Weights of a small transformer language model: width 1024, 746M tokens.
Each number is 128 + 24 x the weight over its row's rms, rounded and kept within 0 to 255. Layers, rows and columns count from 0. The size above them is the row's rms in percent of the matrix's.

# layer 5 MLP up, 4096x1024, rms 0.0628, rows 3807-3833, columns 512-639
size [130 132  73 114  80 109  77 135 135 116  63 120  99  62  53  82  91 173 129  93 104  96  96 142 108  95  88]
[[117 168 141 113 145 129 130 121 109 120 123 129  50 143 141 119 129 122 134 135 133 108 134 121 106  96 166 154  95 111 160 124  85 119 103 118 150  95 119 113 151  94  72 119 148  82 106 147 101 117 150 122 120 136  94 156 100 114 167 115 106 137 106 126 113 152 146 142 169 171 134  90 124 126 112 109  59 119 117 131 125 163 102 101 162 146 134 117 125 151 149 148 147  96 121 121 108 140  81 136 108 106 142 131 142 149  96 121 151 149 149 141 139 113 136 145 110 118 111 128 102 100 131 118 126 130 109 141]
 [119 167 132 133 154 114 113 117 110 103 129 137  75 141 111 111 177 120 147 146 120 150 147 125 149  94 125 117 118  94 107  97 135 173 129 198 122 134 106 134 179 131  90 109 171 119 127 121 144 145 104  82 130 131 122 117 178 122 135 131 136 138 124 122  75 186 104 148 125 147 154 133 140 126  90 141 114 134 131 104 127 120 128 123 142 182 106 130 160 191 154 159 114 102 157 129  95  95 127 123 153 116 129 102 140 124  96 133 106 112 148 111 131  95 115 123 112 102 134 119 161 108 132 118 109  85 122 136]
 [154 117  88 124 158 129 155 120 138 144 136 118 137 110 121  83 147 133  92 135 117 163 112 132  93 138 108 146 100 141 152 101 125 123  86 116 111 143 110 128 145 130 117 103 113 114 147  86 133  92 141 107  86 130 136 123 143 178 156 129 142 135  83 113 130 148 124 119 119 128 107 141 130 115  91 106 166 135 162 161 145 147 144 138 118 142 117  86 124 141 131 103 133  91  81 140 116 152 144 127 104 129 156 153 114 150 116  89  96 108 116 133 166 105 104 144 144  64  89 132 114 159 123 159 105 110 124  46]
 [135  83 125 131 133  93 119 187 127 109 112 133 115 167 134 130 147 161 161 111 115 125 162 126 113 163  85 131  76 130 165 118 151 146 145 149 160 155 131 104 125  81 118 144 128 105 132 126 124 113  93  80 158 116 137 126 116 131 106 118  94 158  99 154  97  95 120  97 163 108 101 141 133 115 129 149 145  98 136 143 122 122 161 111 108 110 171  82 117 112  91 113 149 144 101 117  86 162 150 107 146 114 128 111  84 146 113 122 158  93 137  92 112 192  97 136 125 107 137 133 134 132 140 125 117 146 113 100]
 [ 94 151 133 117  99 126 102  89 138 146 124 166 124 114 115 160 146 146 122  94 123 114 106 105 134 159 113 139  80 112 121  83 105 131  65 110 133  89 158 149  81 151 125 112 154 129  92 131 148 113  87 152 120 102  95 138 141 114 124 111 136 127 135 148 128  75 110 184  81 142 109  80  75 190 106 161 131 147 142 107 130 121  91 136 115 141 119 115  95 153 159 144 136 136 147 181 145 157 122 119 126 110 145 100 114  88 139 135 155 137 147 133 149 117  94 137 116 191 126 103 164 159 127  93 128 166 117 128]
 [124 107 103 103 155 149 168 108 199 107 116  75 143  82 135 101 129  97 109 142 134 153 100 166 131 153 116 158 155 157 134 122 107 144 115 134 149 140 120 114 126 146  91 127 158 117 103 114 137  89 123  99 152 125  84 130 132 105 154 100 105 103 111 124 153 107 158 149 116 104 150 128 108  69 127 102  95 132 121 145 119 134 119 131 131 146 105 127 103 104 206 155 167  95 130  78 119 119 110 130 146  97  88 141 130 140 115 116 110 121 109 145 155 143 119  78 145 140 125  64 129 158 108 165 111 139 159 130]
 [ 95 134 127 139 144  73 141 165 163 149 154  90 125 125 111 123 160 119 129  92  99 105 173 110 149 133 169 109 155  89 110 156 177 128 150 149 165  93 139 132 138 128  98 114 102 167 112 119 170 133 118 129 175  99 121 145 172 133 172  81 134 138 122 137 128 121 111 156 117 138 125 167 113 154  88 146 113 108 165 148 134 135 146 132 108 179 111 104 119 136  94 156 141 133 126 134 110 118 127 148 133 101  83 125 165 104 148 108 154 109  75 152 160 140 125 136 138 134 131 165 145  79 124 107 134  89  97 159]
 [110 140 179 143  81  72 188 143 122 150 100  90 127 153 108 148 153 107 128  91 128 130 138 154 143 150 133 131 101 119 114 157 132 175 121 138 102 119 154 101 128 139 109 136  95 107 165 127 128 114 105  83  67 162 136 145  96 134 122 122  97 135 133 141 136 101 147 113 107 125 127 115  94 127  97 137 133 118 142 139 110 122 113 151 122 155 151 155 146 142 138 143 173 155  97 147 157 107 122 142 178 154 149 116 108 131 156 143 129 115 180 132 153 174 145 145 110  96 116 140 124 110 171 167 127 150 175 153]
 [121 121 124 118 108  73 115 159 133 141 136 112 126 114 113 149 174 125  92 115 160 174  96 113 184 150 126 121 157 122 135 103  86 119 163 131 145 149 134 125 132 126 142 132 155 121 137 109 138 138 107 136 133 127 109 117 120 125 133 182 144  92 148 125 108 108 114 109  92 149 152 129 123 170 111 129  85 118 112 122 164 108 138 160 128 141 154 144 136 125 166 121 155 170 126 118 119 129 179 116 119  90  84 121 106 134 118 140 149 135 156  79  98 150 116 107  77  88 193 115 110 163 115 145  82 100 151 144]
 [107 120 106 122 102 128 149 130 107 153  99 154 159 137 124 140 127 124 157 137  61 160 136  87 144 102 112 149 124 114 140  81 147 143 135 113 164 135  98 152 132 119 100 126 110 155  80 144 161 115 167 129 143 140 130 117 123 165  88 130 143 141 144 132 136 148 214 139 115  99 160  93 157 130 123 186 110 102 178  93  79 146 136 143 118 184 123 122 169 163  91 144 129 145 157 105 168 111 153 142 142 129 172 143 110 133 154  92 112 125 116 153  92 138 115 130 136 181 118 125 124 155 162 125 136 148 117 113]
 [145  69 130 129 139 131  94 173 164 100 140 139 145 176 118 125 159 106 112 127 122 112 137 116 132 130 100 112 104  99 130 132 135 131 171 137 121 135 113 130 121 125 108 121 111 130 131  94 104  84  71 142 115 123 144 133 127 193 145 154 104 174 151 102  77 122 116 125 127 168 129 127 140 125 138 112 151 144 105 101 147 195 138  94 115  99 124 151 123 102 138 121 167 146 140 134 124 133 150 158  94 105 134 167  84 119  96 118 136 138 104 115 120 132 133 173 109 116 104 129  85 126 162  77 110 124 118 126]
 [134 149 110 168 112 111 141 112 119  99 149 109 132 137  97 126 102 120  86 162 103 119 143 164 117  99 107  75 146  89 130 119 109 108  91 142 156 171 150 139 120 139 128 123  90 162 178 159  98 171 121 109 132  97 121 152 153 134 140 144 113 140 107 105 127 153 147 128  94 111  94 106 149 134 154 148 121 126  92 169  91  98 129 104 136 112 143 170  68  83 162 102 146  71 109 152 165 183 119 132 117 128 119 120 136 165 125  93 129 133 121 154 126  94 120 123 123  99 154  93 112 133  91 130  97 132 125 145]
 [121 138 143 129 137 146 136 107 133  96 145 130 146 118 111 133 116  90 165 159 154 142 120 108 174 153 117 124 127 150 127 100 128 123 152 117  94 116  89 103  98  85 118 119  86  94 106 137 125 144 153 123 142 124 151 148 116 123 133 124 135 125 132 111 126 147 102 102 119 119 125  90 116 161 100 165 143 155 143 154 111 138 152 107 117 178 123 124 135  89  98 117 102 143 129  82  87 154 147 156 105 115  94 133 102 105 145 156 137 147 113 143 117 132 117 135 135 136 120 147  98 124 108 117 110 125 178  82]
 [148 107 129 120 123 127 160 168 111 106 132 137 140 133 112 133 130 155 105 103 100 128 131  97 136 119  95  91 127  99 186 101 142 119 115 140 134 150 123 142 104 126 168 132  79 129 147  76 106 136 162 140 136 175 127 128 148 139 121 165 180  96 139 144  98 101 104 151 129 102 105 114 173  96 167 123 130 146 121 143 162 113 143 120  86  80 121 137 117 130 112 161 162 110 128 153 120 130 127 143 105 121 150 129 111 101  99 158 168 113 124 118 146 161 158 128 132  98 140  97 113 150 124 138 111 105 107 162]
 [153 176 115 141 137  74 117 162 129 100 159 161 127  93 113 149 163 117 107 145 127 128 110  66 208 164 101 132 131 119 127 109 150  96 121 133 166 152 105 159 104 110  89 165  77 141 140 143 150 125  93 155 174 129 137 158 137 112 141 144 113 130 109 156 125 153 135 133 157 120 122 142 157 133  98  99 125 120 144 117  86 136 189 120 127 159  95 132 108 123  92 162 129 108 142 111 137 141 130 148 187 123 102 111 127 150 138 146 124 116 151  92 105 159 131 115 150 134 135  96  79 136 133 128 102 142 106 100]
 [122 131 111 125 134 183 141 118 176 100 142  90 126 119 126 141 174 150 111 170 137 106 133 156 148  71 129 131 113 133 141 106 111 137 141 129 145 151 168 130 164 103 140 169 135  78  63 138 114 131 112 108 131 148 137 194  92 136 142 121  90 139 131 135 141 150 141  99 149 147 128 146 159  93 112 101 130 102 113 138 110  58 120 144 127 186 103 142 117 109 161 122 135 120  94  86 112 143  78 122 116 176  86 167 122 131  90 130 110 138 100 155 136 112 179 179  93  95 152  98 154  95 160 107 152 157 161 101]
 [130 108 139 129 129  83 119 146 137 122 113 116 132 123 119 115 136  96 121 142 144  97  90 150 146 135 101 149 107  79 160 122 151 148 174 141 135  80 125 129 116 191  83 116 127 158 105 146 159 147 162 127 182 159 135 119 146 150 155  69 149  98 137 139 120  65 110 111 153 114 129 148 130 123  99 121 169 108 111 155 146 203 134 161 143 130 136 149 120 112 157 154 100 145 143 116  82 144 131 163 119 148 115 124 125 115 162 125 100 126 160 119 109 132 129  92 121 140 158 131 110 175 131 127 146 145 136 107]
 [144 174 102 154 125  84 168 135 188 104 112 110  88 117 115 134 130 139 111 142  90 107 115  94 189  95 163 111 109 101 118 135 143 165 120  75 154 135 129 162 122 131 142 139 127  87 162 147 122 137 152 126 140 134 104 151 134 140 119 151  90 152  98 134  99 121 128 159 139 123 105 112 136 121 110 139 114 199 129 154 141 157 123 110 167 121 132 157 184 117  88 102 113  88 124 152 125 197 110 130 125 135 189 141  65  81 142  98 119 171 155 146  99 116 143 177 156 148 142 136 124  98  74 134 188 122 119 167]
 [115 130 147 149 127 129 139 129 101 154 143 154 114 142 150 132  83 141 132 161 115 153 170 121 130 125 113 134 108 165 101 125 110 144 106 123 201 145 163 141  97 152 114  85 108 108 145 163 135 138 119  83  97 114 147  89 125  79  97 159 126 114 137 121 136 134  57 143 142 137 137 106 109 114 132 177 123 110 159 112 132 170 141 117 129 129 113 151 137 141 132 104 101 145  80 133 122  92 129 163  96 157 115 109 131 163  74  99 129 119 133 142 156 130 101 135 129 109 169 157 113 129 130 109 153 106 150 185]
 [144 127 140 118  93 116  84 177 132 127 141 171 148 120  70  81 137 119 122 145 122 119 109 150 142 128 116 108 155 105 138 155 128 126 164 126 135 129 143 143 115 149 155  94 113 128  90 161 165 126 100 119 116 123 120 119 111 150 127  95 128 119 140  47 110 142 126 126 133  94  83 182 146 133 168 138 121 146 103 117 132 137 126 135 130 139 136 114 136 102 113 127 129 126 157 125 107 189 166 124 154 121 133  99 100 143  91 175 140 125 159  83 157  45 159 117 125  72 126 115 134 100 160 126 120  89 126 106]
 [117 137 163 129 123 145 117 136  88 101  97 120 139 133 104 115 101 154 159 124 153 164 134  86 153 109 122 127 165 141  93 135 131 139  93 170 172 129 116 164 130 165 140 168  86 166 115 149 132 129 104 169 134 138 112  88  82  91 107 138 116 132 156 107 146  94 117 144  63 132 138 120  92 132 162 163 152 134  98 147 109 119 171 157  90 144 145 136 129 136 143 125 120 137 132  87 105 149 154 136 127 128 110 125 161 151 139 104 112 131  92 120 124 138 129 109  96 149 146 117 119 105 154 164 134 166  94 110]
 [ 89  92 113  95 179 140 147  91 128  96 154 100 135 130 147 110 127 174 162 140 142 107 121 101 121 129 127 125 122 160 128 137 151 141 141  71 141 126 114 130 106 136 163 140 139 100 151  96 110 158 164 134 195 141 155 139 117  94 140 170 154 110 110 134  85 104 139 148 105 151 148 161 121 122 189 123 117 125 151 149 156 127 129 153 164 126 102 105 118  90 103 141 145 134 154 138 142  87 122 131 147 146 152 170  77 105 122 104 100 123 125 134 167 119 105 106 117  81 138 111 131 116 122 188 101 132 111 127]
 [139 109 143  99 102  81  97 163 131 121 128 129 145 120  85  97 142 102 171 130  84 145 141 124 140 145 127 124 111 175  80 122 152 110 102 164 161 145  98 159  77 147 120  89 117 168 115 144  97 147 155 143 107 125 152 118 107 190 133 115 154 141 143 130  98 126 111 128 114  81 126 151 133 186 119 172 101 123 137  74 127 163 156 148 158 131  95 156  91 131 110 126 139 127 123 149 127 109 131 115 133 135  77 144 127 130 147 112 143 141 109  96 129  99  92 117 116 136 107 102 110 144 111 154 141 145 105 147]
 [166 193 150 121 120 162 154 152 143 119 121 115 159 137 126 111 150 121 152 144 165 122 119 108 156 143  94 139 143 160  73 124 113 119 123 147  95 161 159 137 148 154 102 106 127 142 168 148 123 132 134 129  90 126 114 112 125 158  94 138 131 143 141 133 126 137 111 121  94 120 142 139 128  87 104 145 141 142 123 161 129 135 137 122 119 121 161 135 142 128 184 103 130 170  78 119 110 119  99 127  88 137 110 110  73 147 137 152 118 103 115  79 122 142 152 110 136 123 146 123 106 115 129 115 136 143 114 136]
 [162 163 118 139 128  86 131 160 153 172 131 106 149 143 141 123 128 129 152 140 110 132 148 122 164 154 101 135 106 113 113 145 105 173 151 148 120 122 134  84 121 160 122 121 106 142 109 121 172 151 118 117 152 135 121 128 145 147 124 142 118 153 159  80 130 132 115 127 114 149 106 112  71 111 117 155 106 152  85  48  99 107 119 137 132 125 114  83 126 117 154 122 112 140 114  80 123 118 169 153 128 162 132 145 138 113 159  97 145 135 168 120 163 139 164 125 133 102 135 102 152 133 122 125 117 158 146 157]
 [145 107 161  65 132 168 137 115 111 134 118 102  83 111 147 119 128 102 110  58 104 182 133 135 111 145 121 134  82 105 144 138 109 173  95  98 124 112 123 187  48 156  98 143 119 165 147 144 116 102  97 115 110 112 194 105  99 144 109 129 136 125 128 118 139  97 175 130 175 129 163 122 144 147  97 167  83 135 131 123 131 134 121 123 156 143 141  54 149 145  98 139 147 150 120 184 115 145 126 105 101 122 117 120  69 104 156 137 111 149 135 129 163 121 129  91 148 100  79 103  98 113 174 138  86 153 118 117]
 [120 153 160  56 100 132 146 137 148 102 127  98 132 181 181 104 149  98 171 152 126 151 119 163 125 119 150 124  79  88 118 132 131 122 157 173 110  74 109  97 132 142 155 126 119 185  73 148 131  79 183  99 104 154 128 143 102 108 145 119 123 175 154 147  94 127 136  97  93 121 176 131 129 127 147 161 162 108 157 128  99 121 153 157 150  84 153 152 122 151 103 172  92 145  95 126 119  96 124 140  84 105 113 112 108 132 136 115 144 111 150 132 110 120 136 104 104 133 127 119 104 137 163 111 153 147 104 109]]
# layer 5 MLP down (transposed), 4096x1024, rms 0.0474, rows 3807-3833, columns 512-639
size [133 134  70 109  77 112  80 139 130 120  60 125 104  61  49  80  88 188 129  92  89 100  97 149 112  95  85]
[[134 109 149  75 148 107 104 129 121 140 103  97 114 147 145 152 131 105 153 123 128 144 164 139 166 129 157 125 123 142 114 150  86 110 147  96 172 124  83 203 101 129 136 114 121 156 119  98 132 140 125 129 119 109 132 124 144 161 119 129 168 154  91 101 149 110 109 139  95 146 132 142 164 143 150  90  98 132 113 131 158 104 108 139 104 110 136 145 142  77 130  78 128 124 108 128 174 149 102 100 128 122 139 159 141 114 126 107 120 137 151 150 172 114 120 169 165 139  76 133 102  89 139 113 116 146 143 107]
 [132  98 118 146 118 133 157 109 148 117 150 120 157 117 116 103 165 134 118 137 132 130 155 134 118 163 131 109 165 153 160 133 126 119 130  91 154  81 116 116  92  99 102 154 133 156 175 149 125 157 142 122 153 129 124 128 140 148 132 117 146 113 166 157 160 129 105 132 157 142 121 113 101 176 128 170 102 101 133 114 121 117 116 127  87 128  88 107 100 117 153  88 128 133 113 137 124 128 130 153 108 125 121 180 115 131 131 115 142 154 156 115 132 145 146 102  97 150 138 130 131 124 110 140 103 143 160 147]
 [177 111 117 113 154 136 112  98 141  96 165 103 174  85 105  93 140 139 127 109 156 132 138 118 138 105 148 100 100 103 130 144 122 107 141 188 165 157 115 153 102 135 123 151 146 182 122 145 152 138 154 150 118 114 148 172 125 106 110 157 155 109 113 108 122 103 141 107 119 117 151 105 100 137 116  94 116 154 117 123 123 119 160 177 130 103  82 107  77 152 140 125 149  74  99 160 111 145 112 114 102 156 125 149  99 153 133 142 119  89 132 151 142 102 139 141 103 120  97 182 117 110 150 117 131 113 160 140]
 [132 139 141 154 136 126 123 114 122 185 100 121 140  58 126 155 122 116 144 119 158 156 124 164 134  86  79 141 147 153 132 171 121 136  52 136 107  97 123 113 140 133 126 132 125 156 128 110  98 132 178 152  82 143 117 128 126 133 178 148 126 101 148 125 137 148 130 163 139 146 127 128 134 164 129  82 133 204 110 108 155 114 101 135 147 133 105 161 128  92 138 145 141  99 144 115 100 109 126 164 133 157 134 154 158 127 136 103 143 158 141 129 147 108 178 137 107 175 131 115 147 116 140 117 162 115 104 142]
 [132 112 111 134 165 118 129 144 136 103 103 115 131 139 126 124  90 137 155 130 127 141 135 133 122  98 135 109 163 133 163 156 135 148 153 123 138 152 112 112 139 105 150 133 109 124 113 133 112 144 150 127 136 154 213  90 134 160 137 149 106  61 139 134 103 147 144  92 124 108 128 139 138  93 135 138 134  95 148  93 139 162 141 133 112  78 113 154 163 114  98  76 134 162 166  78 146 108 125 115 133 145 115 120 142 176  93 143 133 123 142 131  84 136 155 125 117 100 146 136 144  86 109 119 141  66 150 112]
 [ 95 141 138 131 146 154 124 186 120 140 164 138 128 115 151 133 124 127 132 122  90 142 139 203 115 168 160 101 150 105 139 127 128 104 138 136  77 126 136  98 154 116 118 108 123  95  98 171 169 137 173 111 139 111  88 106 117 118 131 133 109 115 119 115  94 116 124 172 134  82  96 113 115 157 112 119 129 103 140 143 107 118 102 163 105  85 118 107 130 124 139 154 109 177 119 116 156 156 116 111 106 150 160 149 226 138 135 157 137 125  92 154 150  79 148 124 149 174 137 122 144  98 140 128 137 153 113  96]
 [149  94 143 122 131 182 123 132 147 119 113 136 140 106 126 150  83 115 135 164 143 132 138 168 141 148 156 183 120 129  94 118 143 129 106 123 115  94 112 140 161 105  95 129 121 130 156 149 142 117 118 182 148 119 140 131 138 154  71 132 122 120 110 145 142 124 128 140 150 155 125 114 130 141 100 139 174 144 145 136 138 132  83 119 158 108 132 143 117 191 115 129 115 100 141 145 127 139 104 118 150  99 124 112 148 122 159 178 121 112 135 135 143 124 161 106 137  87  69 125 118 116 144 123 157 123 124 133]
 [145 118 120 159 131 111  94  82 121 131 173 161 128 130 170 111 182 139 195 128  76 110 148 117 156 113 101 105 101 155 125 119 127 144 160 156 124 159  99  96 137  97  91  78 119  93 124 160 130  85 112 125 147 100  73 150 133  90 148 144 176 118 120 113 150 153 132 147 112  98 140 136 148 158 130 125 130 120 129 141 152 107  81  92 143 110 107 149 201 122 154 122 114 120 109 148 179 167  76 166 123 128 124 110 155 123 159 153  92 143  93 141 139  88  67 123 101  94 133 126  85 103 147 147 119 132 121 160]
 [ 99 117 134 153 126 104 145 135 137 132 123 159 110 131 127  93  87 150  91 144  97 129 107 110 133  89 120 154 136  99  85 140 102 177 118 116 114 161 139 133 116 129 155 169 125 197 150 179 160 116 135 165 139 124 116 130 149 175  98 159 129 108  96 117 142 157 139 104 115 109 101 153 150 113 102 152 126 154 150 138 113  91 142 106 136 138 134 155 125 153 177 155 122 140 105 144 110 144  97 110 125 172 113 137 104 143 119 119 160 111 135 126 137  97 166 120 102  90 150 106 153 141  96 152 158 135 146 148]
 [155  99 134 121 121 120 115 155 143  98 102 134 128 103 102 125 139 141 143 153  88 105 129 171 137 127 127 134 125 125 145 117 152 152 156 145 147  91 127 137 127  95 168 137 115 101 122 105 116 104 130 116 100 116  87 132 133  66 112  99 140 176 109 118 138 110 141  95  93  87 152 152 137 140 156  91 132 147 117 141 167 120 158 128 136 125 155 131 138 123 117 130  99 174 138 169 157 160 140 107 118 196 190 146 126 168 102 111  97 117 153 115 130 138 147  96  84  90  56  78 135 110  62  90 154 124 156 158]
 [116 127 114  99 109 115 152 165 114 123 127 143 159 154 139 136 144 100 111 173 126 117 129 116  95 106 140 133 145 105 113 107 151 135 172 107 111 114 170 130 137 118 141 107 120  88 118 141 137 103 111 153  99 145 108 145  98 131 131 130 138 166 143 117 117 117 134 148 136 142 110 143 150 127 118 110 130 116 124 102  93 159 143 149 163 134 122 142 157 127 126 140 150 141 159 119 147 147 130 129 130 125 155 142  41 111 103 126 151 131  81 138 146  95 122 135 122 144 114 137 131 146 149  92 105  68  83 137]
 [110 136 128 116  97 110 152 136 129 134 169 103 127 149 162 146 135 126 167 131  96 149  93 101 131  94 111 130 127 150 137 182 150 174 143 167 123 123  87 131 138 115 115 153 166  90 115 153 149 126 137 127 123 145 139 153 152 137 147 117 153 172 124 170 163 135 129 123 109 126  92 150 141  96 153 118 118 132 144 124 144 135 105 124 135 119 171 122 141 148  53 125 116 170 139 135 152 118 124 124  99 127 159 111 125 126  92 117 143  81 111 110 154 124 132 139 108 116 118 137 114 124 129  94 174 136 115 130]
 [139 127 164 105 163 139 139 118 144 171 106 121 125 137 113 161 141 105 155 117 161 123 155 138 125 158 155 102 118 122  97 104 124 129 112 105 179  96 167 141 131  70 137 130 174 129 107 154 109  79 178 109 151 126 146 133 127  97 130 135 168 123 120 115 150 117 136 120 113 118 134 127 111 158 125  41 136 176 141 113 162 112 139 127 169 137 139  81 127 118 119  67 123 133 154 124 127 140 165 122 118 113 121 121 134 147 120 141 149 163 115 105 106 146 105 156 151  88 135 176 109 118 133 167 101 171 122 119]
 [110  97 111 139 125 146 134 193 110 114 126 164 110 137  67 125 122 134 143 156 132  91 145 128 131 128 139 107 140 104 159 102 137 148  84 106 134 112 120  89 118 132 117 130  97 128 143  98 104 149 160 132 135 160 148 144 107 185  99 162 175 131 159 150  85 118  62 175 106 125 102 110 148 134 128 123 139 142 125 106 107 167 123 143  74 105 142 149  85 136 115 123 139 110 152 100 111 158 154 117  99 162 151  92 102  99  79 144 155  95  94 149 183 147 130 154 136 129 165 112 148 169 127 119 133 115 106 139]
 [120 128 163 117 137 146 142 131 129 176 141 102  98 180  88  95 117 117 120 130 168 149 138 130 163  82 161  90 113  84 130 122 103 144 186 114  89 137  94 133 146 161 104 126 109 153 113 115 123 153 160 150 105 110  91 122 142 138 133 122 106  93 124 129 147 160 118 112 135  89 130 167 103  94 126 120 138 135 113  70 154 100 115 126 146 179 139 104 104 120 152 117 130 132 122 110 131 178 128 145 157  80 143 108 143 136 139 211 138 118  94 137 101 106 159 119 130 119 158 149 143 142 112  97 120 130 143 118]
 [175 158 161 136 135 161 138 105 144 138 121 110 132 136  98 149 138 138 120 149 157 144 115 148 147 114 116 116 107 145 112 167 121 124 122 132 122 167 107 156 132  99 161 106 125 134 127 105 118 106 107  87 169 108 178 129  89  85 138 174 110 145 127 106 114  99  98 138 125 112 119 139 136 146 106 150 148 114 148  82 122 129 127 173  84 154 177 116  79 136  87 112 129 147 113 116 126 106 103 121  94 158 112 149 122 110 133 125 117 137 110 146 122 104 136 131 157 134 120 146 144 115 141 119 156 184 153 184]
 [145 121 132 134 112 138 127 142 149 141 128 142 129 132 113 172 117 131 127  95 114  77  93 114  87 120 146 140 154 145 164 131 155 136 148 128 145 114 144 112 106 144 132 126 122 139 108 177 124 117 152 129 106 149  82  76 133  94 144  74  95 143 114 122  81 150 100 103 118 101 148 128 136 152 122 143 116 128 115 134 133 154 102 138 126  81 133  75 126 158 173 111 102 114 149 104 134 106 121 153 114 126 169 148 180  94 120 107 150 132 179 111 154 151 148 100 126 147 144 124 146 117 129 125 120 132 123 103]
 [ 97  91 133 159 149 139 130 143 104 131 147 109 140 109 125 122 110  99 145 110 151 123 124 145 120 173 113 141 124 149 115 131  91  82 138 141  92 147 114  84 142 131 118 121 107 146  78 101 123 128 144 138 123 143 102 123 129  86 134 125 165 144 128 110 190 137 112 128 130 163 163 134 105 138 107 154 150  82 104 101 114 119 136 135  99 155 172 112  73 125 148 159 130 131  99  88 145  81 149 142 133 140 115 128 135 165 148 124 161  90  97 123 170 127 138 129 119 105 132  98 154 174 160 154 101 114 155 136]
 [184 164 166 139 143 158 149 164 127 142 104 140  88 100  79 120 146  77 118 134 114 178 138 128  66 124 132  91 147 139 110 144  95 101 139 120 127 102 106 146  99 132 159 102 175 117  86 128 146 120 112 129  95 116 123 156 157 151 114  75 149  93 124 127 107 128 135 101 142 137 111 114 102 145 123 141 140 143 125 145  76 114 156 130  92 115 118 106 133 120 142 143 116 134 119 155  87 116 117 113  98 172 136 112 128 140 157 107 151 177  79  99 143  98 110 121 148 142 167 124 126 133 133 125 113 140 111 145]
 [120 109 102 155 100 143 155  91 110 148 123  81 122 107 174 172 153 141 134 106 153 182 134  85 116 141 155 135 105 122 131 123 114  97 117 123 147 136 130  87 158  94 116 172 139 137 162 106 135 163 138 131 160 134 114 164 151 133 169 138 139 157 124 157 133 107 131 158  77 133 169  76 166 108  93 140 134 122  91 123 157 145 140 111 125 124 172 157 100 177 124 142 136 173 107 116 127 135  92 114 117 145 138 156 129 174 199 107 146 145  92 151 104 172 141 131 115 130  79 160 125 146  94 109 149 172 110 138]
 [131 113 113 124 142 127 155 120 155 160 151 124 124 137 155 120 144 105 107 138  98 126 118 169 113 137 112 110 132 112 156 110 130 131 152  82 103 103 148 101  97  90 110  69 185  94 130 114 130 133 128  82 129 123 135 139 163 136 145 123 137 142 100 134 120 172 135 100 160 123 130 156 165 131 101 125 104 113 134 129 107 160  80  98 170 122 141 113 115 102  97 123 147 113 121 182 170 118 105 122 137 138 120 136  88 116 128 139 136 145 157 127 120 116 124 142 170 146 116 130 124 167  77 103 126  98 159 157]
 [126 136 132  71 108 185 112 123 109  86 109 141 118 118 159 147 141 135 167 126  97 124 155 113 141 127 102  88 129 142  96 131  92 138 142 107 206  99 125 116 130 108 115  96 139 104 153 141  81 140 152  89 127 144 130  98 111 158 141 153 121 143 152 140 119 131 166 138 107 117 176 167 108  93 126 124 164 128 122 144 121 106 147 130 135 138 122 105 140 128 100 158 132 106 156  97 151 119 138 112 180 172 102 137 131 131 115 133 136 136 115  75 107 139 156 113 134  90 121 115 136  84 101 164 132 114 116 113]
 [122 131 140 166 119 132 146 118 142 100 175 123 107 153 120 132 102 162 166 120 147 103 173 135 148 105 150 114  91 113 121 116 163 139 158 122 105 116 143  67 132 129  98 124 159  83 155 125 154 113  82 101 121 138 120 144  84 111 127 130 101 114  93 114 147 100 158 106 154 125 135 127 110  78 144 125 102 101 184 153 105 152 130 141 156  84 115  70 143 109 148 154 145  71 133 105 124 121 115  80 146 113 146 125 158 121 111 127  92  90 126 129 128 160 148 112 110 143 131 156 138 121 157 145 113 126 157 115]
 [ 76 101 114 123 110 109  91 235 127  95 130 139 140 132 117 162 153 122 108 127 122 123 115 108 128 125 109  83 127 121 146 122 127 114  98 133 141  55 135 109  79  93 161 141 132 108 150 114 157  70 138 149 116 125 139 134 132 153 154 124 108 131 120 161 129 127 171 157 100 118 146 151 106 124 115 118 103 184 133  98 135 153 134 152 159 119 113 158 164 177 147 143 157  95 117 114 177 146 118  99 108 121 133 152 125 150 158  91 113 134  96  99  97 155 142  85 145 118  95 162 160 109 109 140 148 124 113 126]
 [162 115 133 109 152 152 142 148 106 147 128 153 115 104 139 161  95  95  93 116 101 129 147 102 151  97 176  97 169 139  70 128 150 138  78 119  92 123 135 100 145 117 132 127 119 177 101 140 127 138 119 128 179 148 107 145  99 102 104 154 157 161 149 145 125 133 106 124 183 144 110  88 135 126 149 123 121 157  98  86 131 143 102 156  92  96 142 101  98 149 107 138 103 158 138  93 104 122 137  91 191 102 136 107 123 127 152 115 118 139 154 119 109 125 142 112 131 143 150 167 113 143 123 114 161 134 162 133]
 [ 96 103 123 110 138 121  81 129 112 147 111 110 127 141 158 129 108 131  92 160 130 141 110 156 151 134 124 120 137 190 153 153  71 106 114 128 113 189 138 133 120 140 104  89 141 193 118 109 133 119 145 141 126 141 131 124 107 144 125 139 110 129  91 115 133 134 101 141 112 124 126  92 132 161 137 109 154 127 124 133 116 130 131  78 143 114 112 125 104 114 136 162 129 165 114 142 138 143 118 135 106  98 122  82  61 137 124 148 145 166 179  80 150 153 133 100 184 103 104  91 109  81  95 106 105  89 149 101]
 [173 138 124 188 148 102  80  79  99 148 133  91 110  89  67 129 104 177 122 137 130 135 145 127 153 135 153 145 148 167 150 148 116 145 128 113 132 141 143 163 127 103  96 136 155  86 146 169 110  97  95 112 117 108 130  93 100 148 128 107 156 111 105  74 150 120 115 168 154 189  66 120 107 128 102  49 108 155 144 165 133 126 122 126 125 149 100 125 114  93 159 100 161 137 145 118 147 149 154 111 138 131 132 151 184 135 135 148  85  91 118 169 103 122 121 158 173 106 148 124 117 122  93 116 115 105 182 139]]